{
  "n_layer": 16,
  "n_kv_head": 3,
  "head_dim": 32,
  "vocab_size": 1024,
  "norm_eps": 1e-05,
  "positions": "rope",
  "tie_embeddings": false,
  "extras": ["local attention windows", "shifted keys", "gated attention", "exclusive self-attention", "capped logits"],
  "init": "normal",
  "init_std_qkv": 0.063,
  "init_std_up": 0.063,
  "init_std_down": 0.0,
  "beta2": 0.99,
  "warmup_steps": 369,
  "decay_fraction": 0.794
}
Each number is 128 + 24 x the weight over its row's rms, rounded and kept within 0 to 255. Layers, rows and columns count from 0. The size above them is the row's rms in percent of the matrix's.

# layer 3 MLP down (transposed), 384x96, rms 0.0873, rows 220-288, columns 0-47
size [ 32  96  99  93 131  86  97 101 107  98  92  96  92  95 102  86 110  95 103 100  94  99  94  98  94 114 112 105 110 104  94  85 102 103 104  99  97 111  96 100 101  99 101 105 109  93 104 102 103 100  95  98 104 105 103 100  96 104 101 101  81 104 111  96  95  98 111 106  98]
[[136 149 108 104 128 109 104 180 135 120 152 180 142 129 128 144 123 163 110  91 106 129 119 137 177 101 131 124 124 100 153 146 129 108 136 114 125 166 147 101 109 129 160 109 125 113 106 102]
 [130 120 137  84 107 135 155 113 157 118 163 136 112 146 170 170 147 119 146 146 117 142 176 116 111 154 116 108 118 112 105 139 110 111 113 145 146 130 127  94 121 124 110 130 131 136 143 127]
 [114 138 142 168 110 142 141 129 153 178 102 135 152 146 103  93 103 122 145 115 148 149 118 109 129 105 108 144 108 136 151 173 118 114 114 102  79  89 128 134 119 116 141 153  78 124 136 118]
 [ 92  64 139 155 151 123 116 111 131 124 140 160 174 119 153 141  84 126 152 123  89 144 129 161 123 103 136 142 137 128 109  82 145 138 130 146 153 126 127 163 177 100 134 156 141 162 166 122]
 [131  94 122 104 121 160  99  93 161 102  96 128 115 171 128  85 109 114  95 143 153 126 182 114 145 103 133 126 104 170  77 121 172  98  93 101 159 155 149 118 102 139 133 102 145 141 146 153]
 [100 130 140 139 180 157 102 141 157  82 109 111 140 138 122 130 129 140  97 108 133  91 136 156 122 158 184 158 120 127 151 124  92 127 163 132 119 127 112 131 138 163 131 101 128 139 155  99]
 [140 138 121  99 176 121 185 106 117 128 150 121  94 104 130 163 156 137 141 140 133  94  94 118 122 122 111 100 126 160 141  84 121 156 149 112  77 167 102 133 107 115 157 116 114 112 107  93]
 [122 108 101 146 149 150 137 133 141 121  98 151 155  86 116 125 155 114 136 134 169  96  80 182 117 123 116 123 154 133 106 127 124 159 135 139 119 129 164 137 119 108 130  68 110 129 137 124]
 [128 122 161 148  76 135 134 149 113 120 129 127 153  77 148 135 142 135 141 120 151 149 136 111 120 120 138 103 135 123 178 133 147 197  94 158 149 130 121 109 135 139 172 133 124 124 134 105]
 [119 126 144 129 145 142 124 152 136 135 161 133 110 144 123  97 142 116  97 176  81 140 148  73 103 115 128 140 126 136 112 188 158 150 149 117 140 115 146 141 143 106 117 152  94 144 150 141]
 [129 158 112 124  94  81 164 144 173 123 138 164 150 115 124 115 144 119 120 110 137 126 118 138 138  88 103 162 119 132 123 107 113 123 130 144  84 144 126 143 136  83 142 159 167 119 143 182]
 [141 135 149 106 161 167 109 147  96 110 139 126 130 135 126 176 139 125 161 163 133  78 111  88  92 146 134 124 114 140 149 139 136 143 102 133 146  96 116 147 108 128 158 122 120 122 116 150]
 [ 54  98 136 188 146 136  87 150  78 110  95 110 158 113 132 122 120 103 144 138 142 123 123 151 112 116 111 145 126 120 109 122 138 118 116 136 127 175 152 132  81 158 124 150 127 135  93 109]
 [194 174 151 141  92 116 140  93 173 190 132  93 119 163 153 119 127 111 106 128 115 145 174  76 144  97 150 157 111 134 153 139 130 125 106 109 133 122 143 170 151 121 118 132  95 140 154 140]
 [123 177 143 142 111 102 148 134 128 164 138 135  97 110 125  89 150 133 134 149 153 129 118 167 138 153 147 147 136 109 121 138 100  96  92 125 138 125 134 141 168 155 124 117 134 115  99 112]
 [112 153 110 144 119 149 100 144 126 126 158 162 133 115 111 132 131 156 174 169 151 126  87 203 155 156 142 110 136 157 120  97 135 106 107 119 145 129 165 117 142 109 154 104 112  89 127 134]
 [150 162 117 130 124  86 115  87 155 172 103 115  93 103 141 156 123 124 127  86  96 128 105  78 142 172 114 144 162 127 128 149  98 147 150 138  85  89 124 148 162 117 145 174 110 130 176 135]
 [130 118  64 109 146 188 131 118 126 106 177 156 158 124 125 136 151 134 113 133 119 115 134 124 155 118 142  99  93 131 140 120 105 125  89 116 170 121 129 149 134 115 122 108 113  86 147 131]
 [ 83 146 105  67 152 161  90  98 130 109 166 146 161 124 121 146 128 148 151 125 125 114  78 121 118  90  93  86 135 149 103 122 159 144  88 109 116 138 125 121 165 122 128 142  94 158 137 113]
 [141 141 116 115 180 139 127 128  86 156  99 109 164 123 127 153 105 148 107 166 135 139 114 127 103 120 183 123 121  91 125 135 101 123 106 170 116 117 154 149 151 132 161 128 138 128 150 117]
 [ 92 150 145 142  98 119 128 144 114 170 125 171  68 165 139 128 146 137  62 118 129 137 149 167 157 156  96 122 151 155 117 135  94 164 156 116 173 122 155 132 141  85 142 135 105  96 138 145]
 [148 146 138  89 141  96 157 115 135 111 122 129 137  94 124 111  98 156 114  85 139  89 142 168 119 139 153 106 117 139  93 114 165 122 144 145 135 167 135 142 151 152 158 157 125  90 151 159]
 [ 81 105 157 138 140 121 133 112 145 139 173 130 117  76 127  72 120 122 172 120 150 109 106 145 120 149 138 109 107 125 115 119 153 150 147 112 100 117 176 111 119 115 144 145 191 107  78 135]
 [ 94 161 163 180 151 163 119 114 156 106 123 174 147 140  95 128 123 148 137 108 177 131 102 149 153 137 158 133 139 110 104 115  83 126 101 105 107 169 139 142 173 124 142 147 129 181 114 171]
 [146 121 162 117  90  62 166 108 165 152 155 115  95 112 134 137 111 127 147 109 116 122  96 134 114  87 123 109 129 106 153 102 126  86 160 131 158 109 124 142 158 131 127 122 122  99  91 170]
 [ 98 127 105 115 158 112 139 136 111 137 121 150 129 141 137 117 125 112 123 104 128 106 132 127  70 119 156 127 139 123  74 178  75 147 105 152  98  86 122 166 117 126 124 134 149 142  75 135]
 [114 121 138 115  87 135 149  95 130 124 102 101 118 135 130 156  90 161 123 110 132 135 110 162 102  80  94 127  70 166 131 133 105 151 142 123 134 164 125 136 180 137 101 130  89 174 111 157]
 [121 152 106 111 129 119 139 129 164 140 171 159 115 133 109 137 172 140 102 118 124 157 115 118 117 126 121 168 132 141  98 134 165 141  87 148 135 168  83 127 114 117 160 124 129 116 137 173]
 [119 127 149 145 151 116 129 127 135 129  99 175 147 191 139  94 110 110 137 111  83 125 133 127 148 148 127 125 127 106 133  98 117 113 133 121  90  86 102 108 141 136 146 142 150 138 157 118]
 [134 164 130 161 162 153 134 155 154 104 136 148 125 109 103 109 121 133 151 109 125 128 149 124 156 156 175 123 143 131 160 101 106 130 121 126 175 180  94 146  99 151 115 154 103 143 159 168]
 [177 123 130 174 123 155 144 130 167 121 129  95 134 122 116 123 107  92  93 123 127  85 118  74  78 137 145  88 108  94 138 124 100 160 125 118  77 174 140 102  96 139 105 121 136 121 112 148]
 [130 145 154 131 125  91 137  78 140 149 128 121 107 143 150 123 114 119  85 105 124 150 133 123 117 128 100 182 143 137 129 132 104 123 123 113 180 152 130 161 110 150 148 136 140 118  95  78]
 [104 127 151  94 151 144 132 144 158 138 105 119 124  98 149 123 116 179 103 124  71 121 112 148 108 148 160 100 134 127 167 154 136 123  96 167 111 133 145 143 168 159  78 121 125 137 100 119]
 [115 125 128 121 133 130 138 120 169 149 114 127 110  69 149 127 123 102 160 157 155 150 125 101  70 192 127 102 116 121 150 150 129 158 104 135 126  82 151  87 135 148 130 142 121 153 160 115]
 [120 109 159 127 124 144 101  92  89 110 112 134 133 134  93  87 110 127 122 115 118 117 116 120 110  95 165 123 127 140  74  93 152 114  90 127 125 169 107 123 141 151 121 118  77 105 125 147]
 [128 122  97 168 143 174 127 146 135 110 139 122 161  99 105 119 125 124 119 149 149 113 137 157 114 141 128 169  99  94  80 162 150 125  96 152 128 157 125 136 138 107 164  96 108 116 100 106]
 [129 127 154  99 102 160 159  98 185 110 136  76 162 163 158 118 131 160 163 125 110 139 110 100 124 157  98 137 150 157 134 103 125 158  93  82 128 154 128 103 143 112 109 122 141 134  88 167]
 [149 100 109 122 115 171 122 138 125 152 119 141 172 165 127 159 109 129 127 128 149 108 129 141 106 121 123 120  76 128 111 155 124 124 115 121  98 124  87 118 119 188  83 135 118 164 125  92]
 [ 94 107 144 127 112 116  80 142 162 111 167 141 120 112 148 112 118  94 145 143 137 141 131 161  81 112 146 129 172 145 134 106 131  97 142  95 136 161 120 137 129 180 172 132 107 134 122 134]
 [141 114 157 151  92 124 104 116 133 154 161  82 113 113 151 111 106 136 145 135 139 118 130  92 117 108 176 137 142  87 140 149 160 145 137 129 131 146 147  90 135 102 166  98 122 106 163 171]
 [112 147 142  82 143 141 124 100 131 132 116 125 102 130 131 150 114 113 103 106 152 133 111 130 146  86 126 139 151 131 136  99 136 127 102 107 125 166 105 129 132 143 110 130 110  76 186 105]
 [120 115 143  89  99  89 132 118 110 125 149 121 126 127 159 132 153 154 159 165 150 147 136 168 115 120 195  90 127 118 115 148 102  99  93 151 137 119 171 153 132 101 134 154 149 131 111 131]
 [125 152 119 132 159 171 140 118 113 110 156 140 119 143 112 139 131 143 109 122 156 127 164 168 129 143 104 136 174 133 114 105 166 138  92 121 136 151 144  79 156 116 163 122 131 140 122 128]
 [104 150 119 108 165 103 123 113 154 125 140 123 145 150 136 137 112 142 163 123  99  77 125 146 159 102 120 145 111 134 109 156 159 123 112 159 100  83 151 118 113 144 156 126 145 105 147 164]
 [130 117 140 127 107 132 135  92  90 125 137 161 132 147 137 125 164 178 111 139 192 134 143 173 110 104 167 188 126 160 134 134 110 121 171 153 114 137 121  91 144 136 128 119 129  95 164 137]
 [128 127 119 132 126 136 114 158  78 114  96 104 108 121  97  86 144 163 125 165 166 112 109 185 127 115 148 120 102 142 127 145 101 126 125 135 157 154 118 162 132 126 126 135 130 137 133 135]
 [150 123 137 118 144 129 115 136 130 136 123 151  95 166 117 127 138 136  84 115 146 126 150 147 116 131 123 161 144 124 129 113 179 178 138  95 153 149 116 119 160 149 100 121  91 165 101 132]
 [ 76 113 121 123 138 136  76 114  93 143 175 163 138 112 110 129 156 133  96 155 132  95 136 159 151 168 123 135 151 119 119 105 120 132 172 119 128 104 128 123 127 131 115 105 109 123 132 129]
 [112 111 167 114 156 167 122  99 151 154 172 141 125 128 143 140 105 167 149 116 156 123 112 145 138 133 158 134 141  90 127 114 137 141 113  89 169 128 157 138 150 110 128 113 161 121 101  93]
 [112 111 133 127 131 157 115 131  97  92 115 164 173 141 144 140 143 120 139 120 130 107 144 171  89 128 105  75 110  98 122 139 161 130 149 157  83  67 116 136  93 119 147 155 155 151 119 136]
 [ 69 117 111 131 130 130  94  92 134 139 140 125 100 123 151 124 151  59 111 154 131 141  98  99  80  97  97 158 108 154  92 154 104 168 100 160 149 113 155 152 110 130 115 160 115 153 117 147]
 [129 148 131 125 112 169 183 120 125 140 142 121 158  93 116 148 142 153 152 118 137 135 126  92 132 115 123 153 118 147 115  67  71 137  89 112 136 160 121 122 127 100 148 122 108 156 155 114]
 [114 110  95 138 144 120 110 167 126 127  89 134 148 135 161 133 140 126 136  84 168 140 114 163 153 111 119 149  84 143 112 130 168 172 120 141 126 145 188 110  92 154 160 117 167 121 132 140]
 [135 132 118 131  80 121 119 100 192 136 137 135 131 127 137 136 133 130 118 146 119 155 125  75 143 132 129 121 155 128 161 105  78 146 143 155 144 119 128  96 151 107 166 121 144 104 163 117]
 [128 136  92 107 131 133 130 142 165 168 110 124  73 138 174 130 142 105 134 126 124 144 128  97 135 140 159 132 134 129 173 138 135 119  94 107 149 149 166  76 132 142 113 119  99 129 142 167]
 [114 145 117 134 107 120 112 129 107 134 112  87 148 149 147 158 112 120 112 116  98 152 158 126 143 134  93 148 132 134 139 113 114 136 156 111 143 107  58 138 151 109 131 110 130 111 150 143]
 [164 160 150 162 111 110 102 147 129 120 118 103 118 157 106 124 127  86 104 116  93 128 154 122 102 150 163 160  92 183 150  89 115 158 131 111 139 113 120 132 137 197 123 153 136 117 118 120]
 [115 141  65 154 172 143 154 113 135 147 142 141 128 154 150 138 165 169 112 151 178 112  99  68 149 125 119  90 132 126 105 123  99 149 154 141 118 121  86 166 137 168 162 130 132 158 141 127]
 [156 129 114 103 135 151 166 128 114 168 155 174 142 138  95 113 138 119 145 154 139 136 147 183 145 141 135 121 114  86  78 154 124  85 111 116 145 108 131 123 187 101 132 101 141 158 123 140]
 [125 121 125 146 139 129 136  88  94 163  92 154 162 137 135 123 110 114 121 160 122 115 156  67 114  97 111 139 109  83 136 106 119 112 122 149 123 167 144 125 112 126 143  99  87  82  48 139]
 [139 199 148 101 116 196 142  82 135 170 172 151 137 145 145 118 143 153 112 114 122 158 140 146 127 133 111 122 150 171 122 129 134 143 129 113 133 139 142 126 142 118 134  79  94 131 150 132]
 [123 122 112 142 149 162 139 163 117  90 107 140 138 157 153  93 176  96  84 133  99 111  93 138 143 149 178 107 134 108  94 146 102 139 112 128 126 138 126 111 171 143 126 120 133 183 112 160]
 [128 109 163 120 128 130 158 152 138 108 161 176 111 116 128 102 164 153  92 126 135 187 148 128 111 113  88 150 138 149 123 132 154 116  78  99 108 103  96 114 123 104 137 130 136 142 128 142]
 [147 142  85 167 122 157 147 113 105 188 124 156 133 110 123 122 114 155  99 145 125 123 147 132 134 115 105 127 124 152 167 103 133  91 101 106 129 128 110 151 140  66 149 165 155 120 125 139]
 [145  88 129 113 121 172 112 131 111 147 118 147 159 144 117  88 110 169 148  98 154 111  84 154 110 156 153 114 103 163 139 107 150  93 143 150 129  89 129 165 119  87 124 164 163 175 121 139]
 [121 158 111 125 168 103 133  81 170 140 123 121  84 141 122 106 129 102 164 107 184 119 145 171 100 112 135 111 176 109  94 135 131 122 135 153 129 120 140 110 126 141 122  94 137  95 141 142]
 [149  95 141 127 118 148 139 142 130 138 120 130 117 122 139  90 154 166 101 120 134 130 104 163 136 139 143  95 152  96 150 163  99 120 152  99 134 167 144 158 130 107 163 153 105 106 155  88]
 [105 145 121 151 116 102 158 122 159 132 135 123 121 146 138 128 126 138 125 168 175 116 113 157 100 118 139 128  91 101 111 148 120 135  92  94 142 153 136  84 105 191 159 129 159 127 142  87]
 [162 165 138 129  92 182  86 107 119  86 169 152 125 116 145 106 141 111 143 135 120 120  87 106 123 145 130 128 136 145 124 129 113 140 143 110 134 115 129 148 133 125 106 130 155 112 117 104]]
# layer 3 MLP up, 384x96, rms 0.0993, rows 221-289, columns 0-47
size [100  97  92 122  89  98 102 104 100  92  96 100 103  98  82 109  89 102 109  93  99  97  99  94 117 115 104 109 105  95  78 102 105 107  97  97 116  94 102 102  95 104 102 114  97 104 107 105 105  98  91 106 102 103  99  91 102  98 104  81 101 115 100  94  95 108 106  97 103]
[[110 107 120 133 154 125 147 167 172 132  90 116 118 130 124 116  83 160 169 138 121 102  99 123 134 155 138 129 182 143 147 112 141 118 130 115 144 123 133 149 128 100 117 112 130 178 178  82]
 [132 122 158 149 117 134  99 167 145 106 111 132 192 137 148 146 142 139 118 120  99 160 160 122 129 173 137 124 171 153 137 157 128 174 159  85 139 143 145 127  93 142 124 124 126 134 110 100]
 [125 101 174 178 181 146 156 120 158  57  80 171 131 138 129 145 108 146 112 126 130 114 133 129  83 141  96 112 140 153 113 178 125  95  97 130 120 128 136 128 101 141 161 129 137  98 179 154]
 [120 127 168 160 119 150 125 148 133 126 157 136 132 158 104 135  77 131 151  75  64 131 111 136 115 140  97  83 128  98 145 125 137 126 169 161 116 111 106 188 148  92 140 150  83 133 148 139]
 [162 141 116 133 118  80 160 168 102 137 150 121 128 156 133  68 100  78 167 133 150 141 136  72 136 108  92 157 195 148  91 129 152  96  95 116 113 154 151 134 111 110 150 132 165 124 103 139]
 [148 148 140 115 118 110  87 115 126 121 146 109 174 167 136  41 132  98 159 112  84 130 105 149 122 137 105 118 164 127 121 120 135 129 132 113 127 132 109 191 130 120 142 148 131 116 119 120]
 [133 153 129 134 100 151 132 151 156 124 127  83 102 126 152 126  90  99 102 130 146 138 148 137 113 126  92 125 177 139 122 143 120 102 138 200 189 136 133 170  88 178 138 168 198 109 105 114]
 [ 96 107 115 123 135 130 123 156 132  98 127 103 148 130 102 140 100  89 134 102 145 142  86  78 140 155 116 139 128 124 100 123 116  86 142  75 129  85 142 147  87  98 172 161 156 126 140  91]
 [161 104 126 118 120 144 123 128 149 112 154 114 113 160 115 173 127 155 176  97 151 144 104 118 133 130 122 121 156 134 156  89  73 112  91 139 189 180 148 149 118 122 132 113 116 114 138 120]
 [ 86 119 136 102 150 128  97 180 140 109 133  98 134 103 163  95 120 146 154 149 108 116 116 105  96 120 101 113 116 166 114 115 138  89 151 106 176 116 129 179 148 154 139 134 102 102 153  96]
 [116 113 137 120 143 101 117 111 154 134 138 141  91 100  59 107 129 140 170  86 124 165  99 137 127 151  85 133 167 142 121 108 131 138 122 124  94 120 142 137 125 131 145 125 166 139 167 100]
 [196 131 121  93 106 123 177 113 180 135 167 114 119 147 105 136 166 162 157  96  81 163  86  96  99 151 119 119 169 140 145 120 130 135 159 126  96 106 113 143 159 120 115 134 121 136 173 103]
 [122 123 152 144 189 119 109 117 139 130 124 102  96 121 146 108 146 116 102 124 114 168  98 121 105 147 130  75 140 107 149 108  61 121 148 192 121 140 123 118  95 129 121 145 187 120 149  96]
 [107 140 186 142 152 119 115 157 107 121 147 101 137 151 102 102 108  96 131 121 120 118 104 106 116 123  95 169 151 142 110 128 135 125 138 123 121 132 150 204 118 143 105 149 157  85 127 137]
 [118 132 127 144 160 108 108 160  95 104 150  78 145 148 134 140 125 125 137 129 100  75  90 136 116 153 172 168 123 119 101 113 109  99 134 200 102  86 141 177 128 154 119 127 161 139 101 114]
 [128  80 126 184 178 130  99 131 132 112 102 114  75 126 111 120 111  99  88 116 110 150 145 129 119 141  92 130 123 103 114 136 104 117 155 162 145 119 123 118 125  95  77 132 168 114 135 126]
 [142 108 146 131 109 110  95 129 132 110 148 127 115 125  95 144 138 122 117 139  94 120 115 101 107 105 122 137 129 139 126 107 110 137 131 120 174 136 102 156 104 139 140 142 143 119 114 143]
 [102 122 146 150 142  91 120 104 159 100 135  98  86 143 116 128  70 112 120 149 141 147 128 107 131 193 102 122 131 133 109 155 113 109 177  82 129 107 105 125 180 138  85  99 120 110 122 124]
 [113 134 149 122 153 112 120 133 157 137 138 115 141 107 158 149 109 144 140  90 139 156 107 109 104 156  55 126 130 125 138 139  78 116 142 162 184 172 100 137 133 145 138 135 146  73 129  99]
 [131 110 157 121 118 153 102 156 129  80 124 166  92 177 135 104 128 159 124  90 144 168  94  94 120 152  98 171 111 162 107 141 136 101 146 144 128 139 118 165  85 168 118 177 142 126 127 114]
 [100 149 168 111 136 117  93 169 170 119 113 123 142 168 146 153 131 120 111 134 111 129 118 134 148 119 110 124 197  87 139 172  96 122 156 138 147 135 139 126 133 151 141 150 141 174 106 107]
 [105 148 153 126 116  92 147 170 110 115 104  89 103 133 111 121 143 125 122 136 133 140  70 121 143 120 135 135 149 113  93 140 143 160 164 134 114 159 147 107 133 171 154 149 108 119 139 126]
 [138 153 137 174 176 139  96 139 124 109  96 139  95 115 148 189 164 102 127 120 139 153 164 130 115 106  82 141 108 103 136 127 134 108 137 145 152 157 132 117 154 121 113 158 133  99  98 120]
 [115 145 148 106 158 145 164 115 157 107 107 126 145 153 167 110 145 145  97 142 132 182 137 101 130 148 124 135 151 103  97 138 107 124 102 111 128 140 141 101 126 101 146 182 109 121 174 144]
 [113 102 158  90 156 144 112 131 167  98 117 149 123 151 170 148 137 127 123 124  97 190 122 130 119 106 165  71 136 149  98 128 126 142 168 137 169 136 101 121 170 113 145 120 120 156 162 109]
 [ 95 119 146 138 144 124 152 110 134 134 138 118 174 149  71 134 176 182 150  84  96 134 100 161 109 154 153 167 126 153 159 101 133 125 138 125 134 102 119 134 101 164 141 177 124 116 124 119]
 [157 151 163 140 132 124 120 104 105 110 137 126 112 124 119 103 127 101 172 118 129 139 109 109 108 130 140 143 127 149 104 164 111 110 165 153 152 132 103 117  84 164 151 139 168 129 108 118]
 [137 116 150 143  99 150 125 139 143 107 123 152 147 118 115 145 120 136 134 121  89 145 127 110  94  86 117 114 153 142 125 119 132 109 137 158 118 105  76 100  85 103 158 177 108  99 133  89]
 [111 155 142 116  89 125 127 110 128 116 144 139 130 128 125 110 125 171 149  74 124 125 155  88 133 113 114 133 113 122 149 158 123  78  82 153 154 168  98  93 145 107 108 130 117 121 128 146]
 [ 79  70 138 116 125 149 135 134 116  98 127 132 153 151 138 122 135 122 165 135 153 150  76 119 146 116 116 136 143 106 119 104 127  91 147 133 111 122 147 188 159 143 147 139 137 144 128 100]
 [135 110 142 123 112 153  98 124 140  94 155 108 183 141 159 139 120 125 130  77 118 120 126 102 119 122 131 148 110 133 122 159 104 119 130 133 147 119 102 182 155 120 118 124 138 174 125 106]
 [108 132 173 135 107 109 112 122 105  84  99 135 120 165 146 137  90 130 128 132 130 124  98  95 133 102 109 102 145 144 143  88 136  92 150 144 158 158 109 125 142  98 149 134 158 118 143 131]
 [152 131 115 171 125 116 117 168 129 100 127 111  98 130 137 136  91 138 136 111  81 178 120 147  83 117 122 130 156  91 112 124 135 122 157  91 160 107 134 132  96 128 137 128 162 166 109 145]
 [161 155 130 154 114 125 141 118 151 123 115 134  88 138 132 129 113 176 181  87 109 177 121  85  82 150 134 118 167 137 122 135 134  97 199 137 122  83 113 135 149  99 152 129 129 163 125 148]
 [168 106 147 130 133 155 102 145 143  98 109  92 103 114 140 123  61 140 117 120 136 144 108  77  86 107  87 177 123  84 106 132 129 121 120 149 132 107  78 102 144 146 166 134 161 132 122 111]
 [109  78 150 128 107  90 100 177 133 114 111 119 112 133 165 124 113 152 162 116 160 129  85 129 122 170 143 182 135 112  88 152 127 142 142  80 117 140 117 129 139 123 134 103 128 109 109  71]
 [154 130 140  91 125 106 172 119 137 122 130 147 122 138 133 137 153 124 144  76 119 184 138  76 100 150 122 121 129  76 120 121 131 130 123 125 131  91 161 133 100 147 147 160 129 103 158 100]
 [156 129 131 129 136  79 151 108 171 131 109 174  91 150 125 145 161 131 114 136 137 152 137 100 138 177 149 136 116 161 151  85 124 106 113 135 132 131 104 110 143 124 128 127 112 148 141 123]
 [132 104 145  80 153 116  99 136 171 130 144 138 115 153 143 115 116 124 125 119 122 108 157  93 107 156 137 112 113 100 140  93 162 101 117 130 109 138  75 141 123 162 182 124 117 104 158 124]
 [138 159 144 107 134 112 166 128 168 124 133 129 146 135  97 128 138 128 155  84  84 191 133 137 123 142 141 149 153 153 116 126 133 124 147 143 139  77 142 122 128 148 120 117 138 143 146 134]
 [116 132 111 156 131 141 121 149 106 110 143 113 145  99 101 126 114  89 113 110 120 116 122  92 138 135 124 174 135 146 135 146 112 139 163 111 147 106 100 197 118 120  91 168 150 174 160 120]
 [127 112 122 153 160 164 118 152 144 104 148  99 116  83 127 159 139 122 158 109 103 130  74 140  61 104  80 154 125 165 125 149 139 133 118 104 149 118 126 169 137 141 136 155 165 135 105  80]
 [156 154 192 105 103 112 102 156 166 114 117 157  97 124 128  75 147 108 115 130 127 133 100 132 109 116 129 142 135 115 129 131 154  94 129 142 126 137  87 163 131  95 147 192 127 112 171 141]
 [119 131 136  95 112 120 149 131 164 118 126 107 154 106 164 119 107 135 120  79 130 112 139 121 126 146 135 146 157 137 114 123  72 133 112 114 100 169  80 127 144 118 128 189 137 154 130 165]
 [133 106 127 142 147 101 162 104 212 142 127 141 168 176 116 161 115 140 166  93  84 128 137 123 107 176 167 158 115 105 143 144 139 152 142 143 120 122  88 128 148 129 118 138 135 136 124  96]
 [140 117 156  90 133 151 134 159 108 107 141 128 106 108  74 138 126 123 120 127 103 158 131 138 134 103 121  99 165 115  92  89  99 110 112 129  97  82 133 136 113  95 182 139 148 107 148 126]
 [104 104 210 130 178 153 108 130 136  85 168 102 127 138 164 140  96 125  96 136 139 114  86 160 101 145 142 151 145 132  97 142 120 107 125 163 128 135 126 161  79 166 123 154 146  95 118 117]
 [123 119 138 106 132 151 103  97 149 114 136 140 106 137  88 146 146 115 141 106 126 175 125 122 124 114 115 109 151 138 110 130  95 139 142 189 103 159 154 136 100 108  87 121 152 117  94 117]
 [153 108 131  86 145 118 163 139 194 122 133 111 134 127  96 112 111 133 145  72 134 188  97  78 119 171  88 108 141 106 147 137  76 125 118 122 122 144 106 152 134 156 131 147 141 158 123 127]
 [156 144 126 164 104 126 159 105 159 135 137 133 164 139 142  96 138 156 167  88 103 142 139 121 109 156 120 161 174  94 148 118 111 132 131 153 124 121 118 142 151 118 133 142 137 178 100 104]
 [ 84 107 160 136 145 122  77 179 111 121 138  84  89 135 151 108 121 126 110 109 144 148 111 140  91 140 155 136 138 123  96 175 133 112 164 132 156 116 151 123  71 135 138 135 155 123 161 137]
 [123 115 130 127 106 157  98 148 158 105 126 100 101 136 108 129  69 112 142 143 105 110 117 114 111 120 120 144 142 154 133  96 136 125 110 164 146 139 103 193 105 132 122 154 139 142 165 125]
 [167 129 154  91 161 127 162 116 151 105 138 126 157  86 110 108 112 186 116  99 150 162 131  86 113 126 128 132 164 110 122 114 104 166  93 130  94 130 120 122  86 110 141 164 118 178 123 142]
 [134 107 135  94 116 135 130 167 141 110 133  81 118 150  76 142 147 133 118 143 112 133 148 143 109 175 107 119 132 124 130 139 113 136  95 156 105 133  94 163 121 100 144 144 106 110 155 107]
 [161 138 116 114 116 150 167 135 140 127 100 130 151 147  72 145 110 160 121 134 115 139 106 121 114 106 129 134 136 126 134 129 130 139 146 146 170 135 140 136  79 146 140 167 162 148  72 100]
 [136 139 188 154  73 200  78 170 124 119 125 129 133 122 139 126  82 163 155 119  97 129 124 113 132 144 122 114 143 119 132 163 139  98 154 146 121 108 138 153 128 112 120 111 167 103 130 125]
 [125 107 160 151 102 135 142 104 114 114 101 157  95 123 125 115  97 163 107 117 154  92 146 145 110 116 126 124 113 117 105 185 120 118 147 108 119 116 111 121 130  94 164 133 165 157 131 153]
 [126 129 150 115 144 137 107 122 152  91 110 152 108 122 125 178 129 156 122  94 144 117 128 120 124 180 112 102 112  95  85  85 144  83  95 120 138 103 135 101 168  96 128 111 129  93 175  87]
 [128 106 142  93 142 134 111 151 203 104 113 107  95  96  84 168 170 149 109 142  75 162 148 138  84 142  86 120 120 147 128 111 130 135 163 115 121 118 124 156 159 132 137 121 160 127 121 131]
 [120 110 120 134 143 116 120 139 136 139  70  85 117 101 152 131 113 131  94 121 169  88 132 134 123 146 143 131 111 121 101 110  99 124 120 134 110 126 110 161 125 170 154 147 157 142 136 117]
 [ 99  67 164 148 132  71  91 119 129 117 150 114 146 129 109 123 100 137  98 110 106 107 111 117  88  99 112  94 135 125 112 167 102 100 123 108 135 170 128 152 158 111  79 116 135 131  80 123]
 [154 111 139 169 159 128 142 134 143 120 116 174 133 178  86 170 146 171 170 109 120 144 145  96 122 109 120 134 128  94 139 123  97  86 147 164 109 105 127 133 137 127 115 125 140 117 155 105]
 [152 117 143 159 131 113 159 166 116 108 117 132  84 167 128  91  93 135 151 125 131 182 127 135 136 130 140 131 137 137 159 130 102 134 101 147 146 117 120 116 138 102  80 130 122 152 125  84]
 [116 101 159 111 132 154 124 128 163 130 156 116 142 128 103 125  85 149 115 140 111 167 128 133 104 102 178 162 158 123 117 111 130 144 142 133 104 119 133 163 108 143 159 141 124  90 129 139]
 [149 131 120 149 152  98 116 157 148 126 105  95 117 102 104 117 164 125 171 134 150 118 128  89 124 121 129 156 136 180 111 106 139 130 173 141 177 161 138 157 148 161 115 168 176  94 104 105]
 [115 101 132 112 117 117 110 137 129  97 159 142 150 100 114  93 138 149 130 101 141 195 146 126 108 119  87 136 146 103  90 130 110  90 111 142 153  81 115  94  91 159 110 109 129 141 127 160]
 [162 124 162 135 131 162 108 142 117  94 145 113 161 138 128 149 149 112 141 130 131 116 135 139 136 122 101 115 138 113 152 168 129 110 127 128 134 140  92 130 111 108 134 193  82 131 101  71]
 [136 132 168 165 168 140 114 120 138  89 122 106  80 146 112 125 128 133 139 133 124 110  84 138 112 140  96 126 121  97  99 137 144  79  93 175 110 126 120 142 104 166 109 116 132  95 132 105]
 [129 121 142 137 134 118 144 112 119 128 109 101 149 172 134 158 142 142 119  94 107 157 159 102  75 126  68 150 159 111 136 101 113 145 168 118 154 107 108 132 112 185 128 101 146 144 149 135]]